Weights of a small transformer language model: 6.67M parameters.
Each number is 128 + 32 x the weight over its row's rms, rounded and kept within 0 to 255. Layers, rows and columns count from 0. Numbers have three digits each. The size before them is the row's rms in percent of the matrix's.

# layer 2 attention output (transposed), 192x192, rms 0.049, rows 116-152, columns 0-191
100:111154061077179125137164123106091130144161154085154122129150112071129070140127166125167078084144148127106130116134079151165086095126160161115132158117138135142151126157120136162117128171199112086183104131127113100099104094087116112145199154148110118142127092066163131169123105108154164167055147154117166123175160130143140162161079095090112103174079069106158125110103153179125120113106136101117153145055131158111122086088077106131107140114184200110125103188138100156094079135138135170113061213101139101113130136095108087081159146100105194135064105157127160192130181155151137135
085:082126130111164131143152119131186113098152108144110183125036099125065161120132102093092069210133087144115179079165141198128039131113109088161105122094169125130155130144143138138176108152072164140161153112133156138143139159213129152146097091130110086099116137148097095119141185090111093165118149076158103116061094094094161132143163135096163122095127062141177152192144148128185066121153109140145100143125136108101155143073121136108166156090143152118145152065123094187130123108112162058089136115161167143120186186099110172135120129144135158119105112110148135090100144102128137171
087:121115148179125091148159075219142157155100105139136103084116154170210088070149125116142128108081118161117132132122105214091118204121078166127150118103155113161178113086114146132101121151054128169135140145093140158110171053171123131151111102089115123113151137143076148132083096146138095156185129081141132093132134115106126127071148209078118151113114115089137111155112152129141121175079077162152142150125149151209112083117102080111077145132126162135195097131162131160126074106092081150114151106117177127117123135163145141194165151151129138142110122101118102104157059058136132103
097:135139121182127178058114099074199097097096128154122147121135174080101148142150067115162088137131132148148103135113117105171158088130120102157177116154085130113001096160060117174150137169211090080133120094058116111119093169129118089070110148107111132134159120149133104103152072156108090081093168093108132143162101137153107167095123138210153111116153153179118154122150098142138159143144171102108183156148122104092134168159140217138076161114136085166118143102123105117143150148129102116147046096099105096134125105136150130136137105114142126123112149143093134199156121150094117171
103:127096196154169180104175133128096064058121119086152103204103110146094144140197153144101145132085114177123104199131133090135164092086140123126086065163175121139123113070149077138137136117126199055112159060137117134144165146088109167137151144075128122102112094099101099133183092123114159130081135125082160152124121141183142140173124120223156104160135145115144147155141144126126143122143129105143148182131082114074155142077127203154132134090123137087140101121086138116120143088139156133112064150160126164157134062140195171122092081116121159066114154105100121146138144141122106159
077:140135104064089144125172135060105117166098108155152124123167138067132137151113053104121138081193187081124119138118114085106138132175160129086150171071104110125136131176113137064152186134161108111140103080183053162238155164135113105132191091154127119125100111107142098123152098141132139153087148157152110177157151117170128160141075114138068086127150175176162125125176187133092099113077127121130146150129101100100089130098160144132118125075162154129111142156155115110097105086122138239136137103110071126114138105146079118098128144124114135070116149121152136171181086129151130096
095:090084146141157160130121031099115158132132137079147106124149115184171109111099118108152152148174110149194080125105186092172151071169082127150113122153162058141082154144146208121107177116178145058078064118109060109140114143085131116112114158116125154122142087090172157174154135108136143098127124171111178122138173122139121141154124086162111201173151133176132128083143144142138104122127123118122122130139125107125125117176072147115098112130152099068091123120138124130128159178161134175174147090122041099110113137162133041073177129070117101118110136190088145124171151094124139125
108:116088123072159120171138131106123138063096132070144128123054095131100176209130157107100107128135127160157110114125173137145162157115159119135143093105151141103045100095115110114071170134143224152133144129109124117209107192139122158131151070156112109100119164099142090138198113137123144153134103134130199149120152141187141160180080073166134105169170126141106147147184100130137142113128142101161102130180095116071165122083134174099154095083141086112092151100030112097117136146147156137144078119130095136124099143116125139055104064148099116153105115198154145101127171112122133125
078:160158112157165115132141122130125177126064130144120143111134143139176108073096172118146179134126136083127170136180084232084078147129136124162109159095176119161120111085134149171086160151063091163202163191085165163065157046136113084110132088098109105164136116103102160158148121090130145191133124071125143109149158133105109147084178164087169135119072066083103123148135138151138130168106080148120109129116160170140152096123071115148072144144076149128129121194115120144095098091095087124150125138133217099142107151096135114158164174161173161154119086127111112119135114137110124154
068:093162150172123144122092120116077156132160095132163145161105086100099138120146108114186136162125132135116098098061112121150101133093104117146092106156152156101128118127096136161133141131162094110159108136093113095073122078155099117141112179167069157146160174150116111079107201126125134179031155116106096116160143102061121135152152129159128255090148107124103123092113145104126116172182115124136129055116100154151174099152158140223122169137096146144112070131181120125129149123138067111129154152103107138138114159161146106127110131097131188127141073088099150126109105171091122186
089:182157123124112084149115158170118114148100109136093111146149080118160107058081135148116142140094113109098143170202103179129089155096163121154110117148179137129230156122155106109143094125086109146154171178116161119067165045111138130143092137116120093137150130148121146161101160108134101104181140097113123085139146146117148114137170136084150195136120061083143125151080121144148160138109060150122137142132108206139158139113107076154113092186085138147092145203103156130119114091103114096127175136124160144164128161106152135139124101192178086160150102195134066043115071110107147091
084:186086083167087139143156121155162112127096141129196122138177185171160057087141117144104134141110139100106116209109086108170093116103138150096131119149136098199174131079141203142169092138111124051159167102128121170121151104129131114083107124105093132114175123144074176154106153119147109066164121057064152103130115132125137159103161173136145153125116170076139143128107164120141115131106101101135183171122146142144175139109131161139116129203102173127119092155071135207069157093143111136076149106103124126146123126080130063145175091135112068117079178097078134138153089138116137145
099:151199149111097146128102069057201122156084125136092115081175107084143173119098079140130093129201102162155116084135154109130186076138151133189180135164118165092097109195098080123115135144174059112143107167105096061119113132116149106100102147106140169124146152168221126094111116197139114090064172141101072136188138107133092130140135103160097112089118125159079123121145102146142149129136179096094101110169091108149119127184135130155078162131110096150119113128170076094124143173078133091156147118125088106119113132140134147168123158116163084100151142170108087166148132160120181135
076:105136145098094129169142179119096222173142196123088110116145178150155145151088141162155159089184135065156139148140115154129161161208139084075141169105109116131094095142160146110103190118163092099180095090119152120187094148117106089106140156097172140110148142109142104119101104180117130115146095204142118159121153094112104086124059117139051088111139163151088098139109148140072107111057155145095089128150104126127097114110099139119148111115186082118094145168173142132093087136121152202165137112117094132125092101136097122052142130187092113111151092107129186145116127153144111196
097:059178172152137134141096132169096111152153116155169135123131110165149174135113137107128209166138109108148133027142175201051112114140155119159086096147146105101135124142114147111082122121056097159088120140154111160085121059122066143159089118165133144126090071147076144104103154130105161179079118112143108111151149118083122103078188133118105232146089098117089111113132111102142131152142113119116109067111136149127116137159150092169135159144102112078155114076180113129109134090153119123145158159165188171092109163137148164221108174073172155154148128100116119138104133112158128125
094:136167104048104090130097108149109122179160082148151152129156071100064135108143085130087146124139099089092136060139156110118130144180175116091136119095122087079172164174141166097140125097133119156111111156172062101184126146147140091206131106227133130113079171192110125108070189067153112205171136166187102135121137129108198107180200097113129130101160111142128122099119156088129098122134104157145105117127128112175146162142197075117160145089131153141096169116113138104138155163158144129151179146089111123144127159135068087115097140121123149131133112126136121077142080130105135098
087:103066114117137149146173169144087088101102126090126107176101180165129118138118100132097113183131153116117107230125145073118114156097126110098082133131155170130101154070134106115160183094097201098135121077187138175166155203076120192108087132057131125132128110084130124149187170129092168087124104138107145143098110133139141133125084097146092156150140175166175149187152188151104120131168106146131124121131137118083122100098100151139153060101141103108099166153111144116129120072170164212077091088178145147147142086136142117070131080151081135080120183104155144128139135130142113106
092:142070146117138087153154110148071171093118107085143142113057113178093104113109151108031133105110121149140160128109146148100119179086171122109096140087146052163158187097187164063170149132076195147076187102082126126191124188201138158147136113127137087108116137048120114095139142103144109134143103124153192140099156121152137159213133103138163136127127134140168089156084136106161123120089086135184155144126131112137119110098136125112181073071135128098136163118105183120102143125164152154134185130118089172107130150122061146100127115146128099132106157160155131066158142099114131109
100:132170047087106087088098121121197176169148136169129156061175126126136095097111081068164075139163173079107144072120116146117088142152111154134160176110118121161131100185141163104106088127163050153139105176116113129144127118193131089103108093188098138153137173119165184120069135140171100145139143136151107145118133114137125120101169145072109215076134146119110136119133112091103068157120115114147090083132163116180136125134137089169127125167128156176078153075129132170155106152108108130142138113055133062114123173128078080160147169116120130205125143146141132077132075114127124104
099:138157110123145108125125091138125141212119094162162168100150098145162124135149125095191122154131112119102126077163120167137070128116108121130102127134167105172177102195115172167054106155107131171163122179143089125103148076088097111140150096143134129153125086090132162147034100078134139144102131128141098118165140107127163099041120108064116194135091051115115188136148116161093107133086102145111138114089194170142121123119107139148113082132127219105156090123161114183169118175147103115136133113131166088088117172120127166232087166099116183147113104103145110110107110100135115119
113:116174135165108119136112179141161176183171096163129101105165150130160157057093154137177165145143120080109152078141112189061108134139122143134127127129157124140179148163155150120088154104055060156130130195182135126089126088090144109132124087117126133150128081108127171122099144162099138165158078145143041101169123116073098088079144173074082108074086095121102090129136125108119131144138113167103082154094166153151092122160079035111137185177089124144152141125184125136133090130132130129118123198158170145117131154100150124150106216096156191104159126109135111127128084115123123117
080:119121163152133122102149095092091166106167191131118118142129129129092107169107113148086128087161153118124153162102125125153145147099125102128127143107121123140119183103112140142145173158147135090174077060042080060117133120152129065137137163125069109094135159151100139113107114083129086150080175074082148147104120159108156137195111176187135124123161129141144125115104117148116116161179142168111153139151092106112143155167107174153123174027167092094099126084200173112082194108138118107120125121151090117137134111122153073062150111105117198146140098142075152186135166222090150154
104:115106142166146127127115059082119121101078155086065117118153171142154118121069109136125086142171122155148104163132149084175138147121131142152120153155115145093058122144144130133163170145178092092090082129077144132095100125088129143089079225075171124164154090117173122148172148127133154062136170124120161124136146101116107145106117084175125185155126126174141158134072125202128153142135141132080128087151097106086118102173061163131114058152162072124087114169173084146139105113110119181132132081127097125141122094140140119125153138176149050127116142151065159173187205125147153160
084:104104154109160100125095126145078152137120177079155144123063125143128178140111124138150161189173129098134102028062188108117081134086164102162108168100166175114134117165142129116115116135144134175067065173129107113152072178112104108159097124169134129126083120153214139109151162137111145132072140110142211116152129126113100129085060048126107149145163133198104138122132073133113172104167192136131118142114101112097123139132150197106172101112128128094127091169128095153160141148155138087156109109132078106082145197122149166110166138098091141130092132102124128169067156167145137136
070:103125156091105100165140100119154177159157126144144113070090109118089136174103098120085107119208123145121142104129175117116139136154158084145174162113115153089092127129136081089077145114139156166129132110155129083178119185163147117164125102170164165135093185175172082086087135190133109157109126148137081148133128114104116145172112108126089107072183133182130091165158149089162103137147172165123042085165119123156095141172172118099131168093125056134118174147136084109104110154080164101160118132121091119148124149143060133046170100158097129085134119208179113066115097121109167091
093:115092047164102113126139174125079186125165131140131163109136114119134093176082146160119143183068155138138090192136115158127148141109104111095128169145104158159017163070119133147126177117101188134202177090101166110137111219109131142118138083129094096131157149097121156115120144172123128090175054126108093145087137100134107131128086148123101099107107189123126090113130104133142070148188086146137118101108148082171131091172166089148117118101156064164107185112120183148065137137141133163096136116137159126114121080102110039145091113141117127106162170095171142161115129129120141129
085:133178085072147137127097138046112133126105136146126150121117086066120129132141081133179083153146095114080127077111132115222108103128140172139139134140095158122160143199084104188121109143200107121188102188112085060124073189097107111134131117188114162188130121131171175137052146143151136150056132095125128109152145116106168165136123061108127157150093065125117163097136116119137148096125163080131100098122115137151152126128176127155152175147131154157126129178093070178118123147121118102186140141112103107075117155090051143139107138117079107106090089139114155155124158184107155119
066:147063099130122132128132117098205110120060114125161107122174180163189114009134145092161094153148151154104131146115182108139054136089153149135115154122122145156138099084119125135095091139123091109128131147103144195150150146113148166092104109057139156123157098103117152143192119159129126116084085137089152127189137171154096179104148083144138141123142150183182136089148105120123158112110100092163126152107161147131080121126063132122143067198128154144106131156112118159107096121169125165096052134109133109124124078169144112118212115156139135104084168151070079111189105149143098075
085:144177075128092066173109102144187155153180106184128141085189104112130137104108086110107127141157146105112146071108112168090078117131136135135159154103099123113163141139129150078144087127101089226132119167162104134122109102209135111154153139217098130101090176222154173138080170115146102201169179144145112124115138125133137106128189155091104100123134122089117072142113125078119096150128122144117060105135112086149135105145149051083117156178111129169100159071136103135109132103098119112107160143113126113147119219100091101160105152150126101191122147149131123115115089101119166115
066:117084170181152114119197143082168166133121069150130132122104137122131120067103095122126087125139132149088176091171110126170061098065142129155103141061140116161158153135129156142124111139094122106123125172142127140120169113115182103116141085089125123117206134148110140151103128070125095127129083055088150116143107155138201144155136120125148152153163105116169194074138124110152116161132151132160072161119135190140109111143063146108176117090118191140128168207120123127114087138168147054131089142121129136102158150113139104087241166125136131063107078150133120039112137144116124095
087:136122121151080152101155079110174123129144131169171079086185162156120117098235115128156119119160158137130096187109070099119142129155124136138157095163114073182070095150094144150074128139152096111092155107113104156106099118136126102034175144148128155121116096089071128116112107135143172102108096117097129139169125099185079133097141163163136070113167166111089103104129119132156109157114155099119153158131110117124130178154134188154067169117117130118125110048147081153120129122138111164124027180124111102151109109146137126144130105054141156132120227088114127189168133090124108168
096:154113127117129105131054136163133146141103196143109142136118117105164162151107186132095158063095127161160108060143159165044153096163150085140145157101081131107072130094177123120066125130097143144076148094108152138143117156152144134171127068154143124114094186171131085096191034186106096141192080162152177150128148158124104121138088105138156119094143170129075076128103090099142133123098127167162168093139169150155110111125141100127125152136142081105131172139073121071125114191084150158184117086130143136170108100097156127111114124152190095140151113195170146077099146111161117139
092:142072120239130113119110158146156188090155130110110118149131150112156138143059190131120153162083135140122119145095143160132144111113079095173124124160151157144012126072129149168098112127135135099116125141048202101054127145160131099129090126108088139134162183165127145118183114152132099099200099096095141136136102125076076123113138189153158135101164167131114074096104094100179147145170128154127101125119115121129129105190128124101126160157133033133106129123122126125087161126098105099142070162118133144167120101112213059100160105134178163139164109137104129110108141120125118159
096:106105140187131107157113097213145171157158117153164117096126185152145148169130139081142201102130150139157152077118140176068115099147116128150108139117126128143143116096132189093075127127076135188069104144197142211082118125130157149152137125123169132094100085130120118114119119185132167179163132147129130111103126102074067111061101176081143141130113131089081033132132136099119110147135158142141099098113180126149079054155103095094142171191102134084195088120145087122083107135067092142090135139149162127146123146121133140154157151086137121154131152125153161091111111065182152121
072:137160108099104160169119135176174149131088121150082111138110116098109138071138134143092078204124078111120156118179094186088098115125174099166143158149169110157197100115153122183136124115057097135198211150055188125106109140214168102119125072054098089136117187155141133129068119127132081119183128100163129113148112108129172103116196137103136118095089106083109167185117107103158112149119124134116099142128144116151187102114132111128117167138116102178109157124126088169103144117082127063145125130161156155120133165103107157169092094144168099123115185164145100098126108111102140180
086:163124203113127137124110161145108128154181086142122065154116082114074168074155094146110136156139112168080111153182167092124210133114143132140123110203195167091168130134142048116122115085139155134122115169151141088098112135094175159166093173125172151116153101142172120140125188162103121121161136152126073125145117115135113077160120117159109139080166110192154113150130114089091169116175118142117071149137097107134102144151093121112153148129089078132101128136134126078138078072107141095117084177159124103165160099187165128071120092141106163076150128180139066033104095123112147109
092:143168097079161149080073133103087100136105158134121161143100111071104135120093105137120148155118089080090147127125144091163131125177153134124135200142090165149185123171125098168160127145206087089107140127086104114126091167127107101124089107150113088166113119154126152105102115104140140089067144135159175145173093112144135129082114068131126180123122121181125177054079096187140156061119135127127189133087134107146147196173186148162131094088190096124114132148182170117115189139176114127164176078039116125075136086133108181174107125149122126116151111094097114160123126176117105105
# layer 2 attention value, 192x192, rms 0.0534, rows 117-152, columns 0-191
086:139165119116162140077136135116085099104113113117100095097139136121129098128108199127128144119084147089101140144063111044151127112141127149120147184142120138179081199073099116094112140116132058146101098085158105106119074120098094113082173170120193190154113128175120139176115100134124136098167093115093083144174205232142158154110100107127075115156211125137159125073111124180113097143149122176152075122131145113100071145190141118139109137100103112138135097102098142079146169139176124143187129121135135083154092080169161104148168156143133077106159150170092094164124129149118134108
082:168191104101171144118112148075106147106155136109185249133126164098103132148115115070115140182119140120152139171083115097204109071075130097183144120166128172129078118170134108080148151148141112120195148065128168094145146139113093140085130189110084140148102109097175141131113133098120126140084158120116177125103151099174094130157073122161149107181146150135133087139145127123153069104124133170080135107186102093099135136133097151132163122063120112142113181148097134056105151113196108110140176118100098114160160159168144074090105138118125128049113144140196133143173124126141134148
092:147128105126101094143101090167134121148134109093114128122158157095113078116137132108091092086122145134179125113185126106088112147113158145062128169076145152126151171117241145204119153093135143082090118147149076160119147089123139142113141077126156147086163123079122203163135163132171132152110095164178094109148054119103106155157159182008112113133159158095114091164138113099133065140129089134151121110161116128134155139083141075127131097214113140092119096083204170147186111127154169133104130173141116123106141145119105182119114141107145111162102143131154120058092136170117125099
091:075088078145131130136099105144131157186098129115064101109127154123110187112118079135142078111118197125175087082100158106103101111149139086152128185104076145090089115154137177173132134104074102126128053136103155143070117081148144112096117116155193128107212158157128162171085136118144116085162126077159090124116157195142126126143124159038160139083117101098141154115089096198167160157099141123118127131135181072152149150150140157121119164139150136135075139112137110083138114131151140131095149130154132050129118182099085081120167087118134108208104170166093126145104137175133143087
076:101107155155127186130070071123178150135133169084080106168131113145108135095116164113142159157146059155174086201120183193161107147094135095142140096156097147108136096096136152211104035125101141123064170184130137073116137177123113141107102189151087139169112102112142029095156138090100149130156136160117104097145136155120092110152163133117149124153092176096061158148116105126166141159139131108095173117091100096158152100122147139152066092176146147109143166155153113153140081145138140069073173145087106122115131124140193123141137153117158123148075150078096124101079130152120134119
096:197117106112104144128141131133171070189110116179154173095133093102129142109142134181127093116109139075096163157132097146061219195088120138171111094127100110101183126101119102151144084090151119133112140145090145146097110154120095117135132123152117092106158128113076054105102166124135100126183137134197121112144102091105110133148176131115171134096048107103137084132117118099094197119097140123146111129116127184079145081170136112119165153153131150126117221145079129133126106100076123104112126118171151135093121116095117236100087125175139213126091129159076141161077145164132129128
097:157115145210127102127117092137119126168160146115139109173158086105107152095152179161147100112122120089099084145173105120088127082216117129135131145147085099129188200124167133177126129138109086191056094134155101115038153115099156103078100144150165153155164110180070083125122153074119151079114124103156081117198141167088093130116151157116131130078092066134162128077110145130119130118139161149118147128085199152138067150123130132138120177135144198105106101141179107102158116105083142148115136171175151113102147079151123158162131165105120120101183139101086120116113115209125115155
072:149169153106093101127136153120112140074155116095176193175106103157071146168129064082152149145101153153113132112102090060157166129103103180118130098145087059124114137181129090094136159158143159102064096109156100149169134215177154142169133136089124162130132158141123123122151111138147129080124138114080135129097149090125100117171036109147104114194180122152136137148107104128116091108159145124137143125142128120125096141161138103134182124093137120098162158145043136101166209108126121151154113128148116070177112128174167087081170140127101069098100193116166160102201112081076112112
079:160141089066149117078131141080114128075093135161113131138182167095193093181103103172089081133136151115125160114122155125117134122120150175163120155070184052179134124145155153092136130143143156078054131106149124152191141119158146156088122098098170093141124091131119217104139106163188093114184112110133110151183130190108139143105123127124152125155158149135115158163086103171128143097117131145138087115141090106126149120068108129111148124126129085117183124094095134190130098127146152084109123069128177080076125036081105102146101122125099039166106178168169122156092168129134125120
091:101180156137154128112124152117129141060149090147157137117076152175122135138126099074140085162129148149114131038074119073081149134117145136114118124164119164119087073147080147119125211107130127158170076086140103143179094197202095113183114119082139120121106123158088190109116124162144111153121119094127133175087171158121129108079087137153131096141142107148134143092162127109124143074175209113114064106117165075084118111102106080122151177056143108145142115099077105150120188093165092125148103131132135115127123107106133091109121109122094098114088097096177134105222200135120137141
086:109152142104157112116115144123158096136086128151084157102095134145111169118125096104141102117124133127163160048136189091123109174145118144127133124116137176051092124193112072180138187104117140196110089129093150148082097197125062115194125172104201135137149124107182108149208092161126144171107131170129112166108144135149126121151067114094114126177114099115102102133131113072125080148141177161077123141180098120161122088081129060126159066044138144138099167087167128111087147121127119140152074103119097105158135152138166093142084120135139152111104097177186097105144135087105155093
096:103098152104101124144161094128100150152178081097215119125082180098115026129117170158121138072090107108090128142137112164114103190123125147041117050126138097176163134107155183147128175073131178101084184089141101142133129127134138161198094157137120117090116124091127137123128150131126075138121121168157142116090080169111158160091180132110136143155150117152124143159136118104120113101124111071125128114118135119084141112171160159106135095187136155114076127149152184209204121125129141149090129195145136150077134146104102164098116083135157190207139155135114110082092147137128104121
077:143100086107115110128154128124175127171136116126146094171204044112110157128178128137117182122148110184144109162129138166232133134113106153089119090171122107111183171122130121167131000075141151150115157173123105132078160166191159141117065135190063146156118118087140102135138130110121144131144160094131135089108084109109118124121223122135175137139162159111146202133099085089146107108117142098104189130090125144114164125159164108140118118148128129117154116147113142096063119129097145106107136127143065117123091123116104183144106157069136204100108122157108149105099142146138119096
097:119138101082093103094198171144099165063139144106137155046118154120102067175138140138134094107126160082087117149050118153186143130128136151144131144073142119181113076114111143091143118153217151111145176096147154050155140156129151097066132147102083146122101158122181119134183154118155103081178131171096130134103127085130141114142100151096120137125150138159129129137168145165140133081112099105135123126147126175095178079174118167121165165095163153104159168127140106196132095121091113126122129082126066098182127096123132150122190163141099052150126179129109156157159077047147112139
089:150119165100127197135126134082085117061117182164085113144070127121158071132089176140165123133168135113138119183084111126144088118112132139219132158142153144188135090104080110140062125131176127154140236106125160152112134145122084144131118106109100109150065048129129118156151136154160152122168122122103080125159170135081113115078094092199126128084080122110106149123157112122151143147120148131105116143107087135148067119169119172139177154164151114122156101168102102156085105138107110116109141166114111087100113027104171163178183140143164075151134079104171158158106150159131150119
081:139131092152144135152119124147163150141123178109102127071173130158106194094151163091146159119082106184150143079141139140167167091145142129153135168116082108081095146133106149179110040138074080115103073176126108128121124138135181101115161179172149090113172103183101062059100108111126150092156128183144167117146206205164126086147111108120115125084128109097167127074097109176162166149109122075155085125137120121149142200132106142140076158089100144165127102117119120097098127164101146080183146116140098149133172124118124079154126152121112145122146092168066040110108096162110128099
089:126087131142171167079144128134135082086144170137109138182134131140183126114121172126133161182142151094103130160114106137133148043162111109151161150153105164090148080116075108131082126159167092163131088114139159135102090079091074106110142127108145151147120151155098090175142156106109183102149118029138109128078219109095126150080134156112148117167101098151099173077092126110136129129139194114128129102114157135091099137172085147151155161116168160190113158112124076062127135119061094129133119107172161129189133100138217115127134168159106116057139097117088169210154123131126141124
092:153124179121105116141131155100114084124106105103129141164122137134198091121124169129116150142171040136078090181128115120179146092113123130142122113131172105176147178105101113138154123192110138134110206103171113139139100112127111132111143145065124149084080095120157086138168123141140129162139151101132093137189116110085131135172150070140146127212161191150127101141191144115105145135178178161115154116113051174119205094101135142126129130089094094068192124110111169170117142133182116140134109175080120146121177081112206108169137076171149118069114108079148175144118126098078148117
094:145161200119141144158167159093108131065159144141158114140108144096152145128152070161148113152131134159117138139089110118103171148120141126170111151103125157128118153090135035052211138114115094110140136049174165110157119180175167126125110112120053134120078142134099192072217147128126138184123147103138168132150161112130123147139094121178137114124119167146140055151182092084149150131150130138133092082142100135148108056116178097096169172115133076108149236122093128113109134097151125114126107136100136129139137126167127112103178130149130107174063145145070149142118070118100137086
103:099149126062115121147170174095088127099136138120142179075084135157148089217106101139132181124133119155086108153117153146193123129084092145078115133155140125167102084079058093104190073140168181101183160111131160145153143210154166146147152162131102184144076161159208075127145115114132120108132165163131217118089127156190130086133079153141124131169168177147114113130131141185129124091109087099122109128148096145076153131159140180117113104092116138089121118157082121077087157132071128109128138088101100139168086135169092098157159098158121119144125114074155120125144133104148097132
077:153115064100144098076120141154186113081082121164119144149114146110200068156111117116136075175104167146214124086188130098151106084092130171102143179143115055157141118141225178092130106110193149110099097201087148135158080144121124152118126103147127158143145087088081118114112119148162143137215134109146099098164092059115134127093134094066141135122149147141100116142078114135135126124095117097146127147102092175129097128123121113134067149157089125144092156188106111093177116137112142127109124130120180069097140120084107150136083195113114077123096197107117129091138103107138131150
101:121102089087092134163127149135164131212157064119220117095149140120091117103144134106124149130094123119147172097143104120068197156138113113107149101097111091084158143123111192118069091103090096110137112156150052118141129139135118130118144097131116102098146125133065176106108150163137102126105104196186160118068084125126144159188173154083152119096116104118135079136131105082103126127127115088182151131112178119128115132085131072149090111148155143128165166130100197101153127132085152093166120141162152154110180154111132192087078134109118238131109162160093046104120092144122109103
084:152167143168096091167209121096176160076143075162149079107181109049146113137173183178142083056130129162139148142165075156172177181143116092074138145128095121133204150070106082143135111163176102046126143122112125105102126130121138156113151163100168156150138154145118109168102141158114125102101151134147108138116139121119169150126217126100140143158142125114114141098124151140121161201119112110097135112150128167148184067093129073114116164162174141125114128112139148144127097139135108135069085083166127150121113097053048109160133157138147105090149151150060076140110112145141103144
071:143171069146150144158108109089091106087196138106112085147073095095104114071145212108078144109084093091128124218160131122142156111161103132153127102155098088154172127153122122136121157130127102113110219116105152142149100113118094095130122188125094093151110044129047084108115114092138105101111128115149128110134146181099159084125170085200105119192100120128136216122086141112099080102084106095133155084084131133128114156119129161116078079164128147164113093152101108149122169120163118130083137135149124140119128075090086164124128179099154150124200097136123146138112156197138142127
092:153110111145148128140115133167218126069160155131066161111154144123121122138177088121097189144154091106067129090157129088120133076178139163105137121087136077140165135164150146101098053136108143152086091156146141133162122109128124100122108177105131143134115118115147046047099095130107173143088160177156128116186131129163149084094093141155145144140115051141128114129111140151147153144134121130160170127127091136097129140134103144124086089114090130113072148124159104101183188112046128118186095125116065128134101138225088178128130153113117130115187050195153139089165092145119120101
081:104122190159095127139145131100144129142146089146133069146088111154094136131183151160132149093115179143105137097149119137110137209125133111139110082137188075160131213113169109114143133114142125163048206116179110134152116127133154133175076151067148092117075131090136150141168150152095121154197131171178110167119083146113102143116128138218129149125141154164105136128148115130140112143190092166113133136143102161144055071058118117097136103175074116142105137104112128197129146107140126093082097129108122155065100067189149099130169104162164144166155202109134101137080150140123106118
070:058170152135119131199120137124154147118147058139124149103115088124128182133146112093129183112135133160154098127133136180099202153129143094144134161184126175130107106122098130148143139164132185107083130132125093158091140204119099118172185129122170088065162132176125054149131116105118191117095087120143128165086159178113098121135140139063118137112152172115097104123113145102071129123127145165155154134174143093132175164026185138097140172087155142132165088100080171063161104122086147100141182125136099161180167168089148061103107088086136146121122139150108131117123082110082113108
079:132098178131094128099132165102085104124129163125119100142040144085138080144109158109126152121145082148133131122107158095151111125155134108139116116158175142135100115121088150121082144156126124188157227128146163122164102105106108131141102157074148150182084098094097039137111097154130109136134106129053112122145105076116141167126048109100145111186178127141123161084176201165131108111137158115137177114099073162080084154167116149126141111080137105096117082173202154205164177127148109100107135167105132154130168062174153137145108170127107087083150059098133147128148131072128132149
069:112204115118146134213074141135104096072113147104151113105107112181123143151155198094121122159141131106139151128157135137109180197089063138114116160174127145112101127141130083085126169193183096138117092114115136109118072175167095136144136085124131138134146097144069112188087158172120133148158143106166138140117193103138083117105150145128075120132143176104088046159118122093108208104158132180070114155135144080110088148079125101144104161096100093141105124058073122109125182159159170148188133158123146102184092128115128038136124153169154122155111156125139149172125129127120116124
085:103091105120132132140088108117099131196080146067074212157124136103124101088104080119126109070138130171211121146146201146150114076139128112111091184109138131115134124105158068165155088149129183089132175128095137132148109107101111116180093111121111161086159162112211123143190109105120100124066132101162136111154046119099121137203101161041123117100065128115122104179139128081116112104102116135197159110130127129137145108105144131118144129183133159114095128161189157115159112100135134126096191119117108128132140188115126195155159139150131138181092078113133166131159073120125117109
089:096095172147117092191151094157138142130171074128147143114125079160048159138156186127124135197160104066142091162155106139115140049174145094090106114146134134114171156173102123178087188092195158075116086200121128140095154075151108140049120119158110133110152076086107150163068143097165140119074166098141111102144116084089150167110196169155104124138105117169150166120152185083118131119119141078110122113124149120140152151151098186117109110121153154141165104126146091157122106125131125136114079142132106159126124154161128163110098158104040096081145120116151173125151091185092110154
091:144189049083097102117162157126125118116134106126125193061142131164131135162173101139097091104148132095126122085137076057079128094117121178071092189118117108103205122192183151135153158127139184103116080175161105173118149108136145142115161082078190179113140068144135135133060138159145167120074112093155095101107106119157123107132165131076136116160125081082158128114124167121120121132104104119143189129138135133084146183084100110132111123118125175127127092125126156082149148137163148166143109079117128097098104115113046185105109125107089115099148096174212124119180154167108101124
093:143153132090126146172106165117105155129118132136178182064131079124110132155122144144084138123134070093103136154103140132238157123114107120135132136117200140084133142172122061139174106146098128119168184160081160073138119095126119118098149140149056144141136174172137093108124087052119104116106123144096137121109121106155138126178104095160141139176109152158121169115138174132108127166105112128118156141183077162111181190156107134127055057058137145142092156129163146089137146158150152125155103083136098163171141142171070154061111144193111102087114089148152105143109110038163106150
073:166132171153167116086151142142113146134164062110128171114121167172160166124121128122154127074084141143099109108074149076138143119177097150093144108124124120125075203154086142102133151132169138191104091078200125125129139095139070112137143144127153176142100123114164105171157113133139101106102085107119112108093147153122133174090133188159081143224203122177155156141154113154135062145124173137094114116118116142084121170153119078114149185129134122161144123101043100076170192137179128177169113165116098024114115107175149121127136121137142131113164072072129148125161144143130114104
089:111185044120125158170109119091097154104119147122111097096124174126194104132114144161150074115096098137180128129084147106142107083090130079155137135131117152153131131147074183155146150105119100084165154114109133126149134129161148121167133146146115110100145154198101132094045154127166103118136123101136129149074152226129139127094105111158169138144105159117138135093116158212138129095108165150148118131119146093098185172092132154109094122154146077132102078123112118144151172122164153112122171118140118113111065075028007106139124120131184170120132063122101101167132182162154127088
089:145139190149068136154144102120160168037154135191115119107155153102202137130158112147132074096153180178147107062093093129053157141095151105119143094100166098135146113122139122109144084110159211102094056178168102157120146124126134112123142103097110124062087146055127148164116138150108120135161149149115092108126113129126166133107185162129135148120095152134109110199165125049143090153156115111071119124183101144135167055073150181122132182185109126123137129097060137182122072122118121107156083139174082119089138129136114130117138116102155154168146166118153089135140161142123148107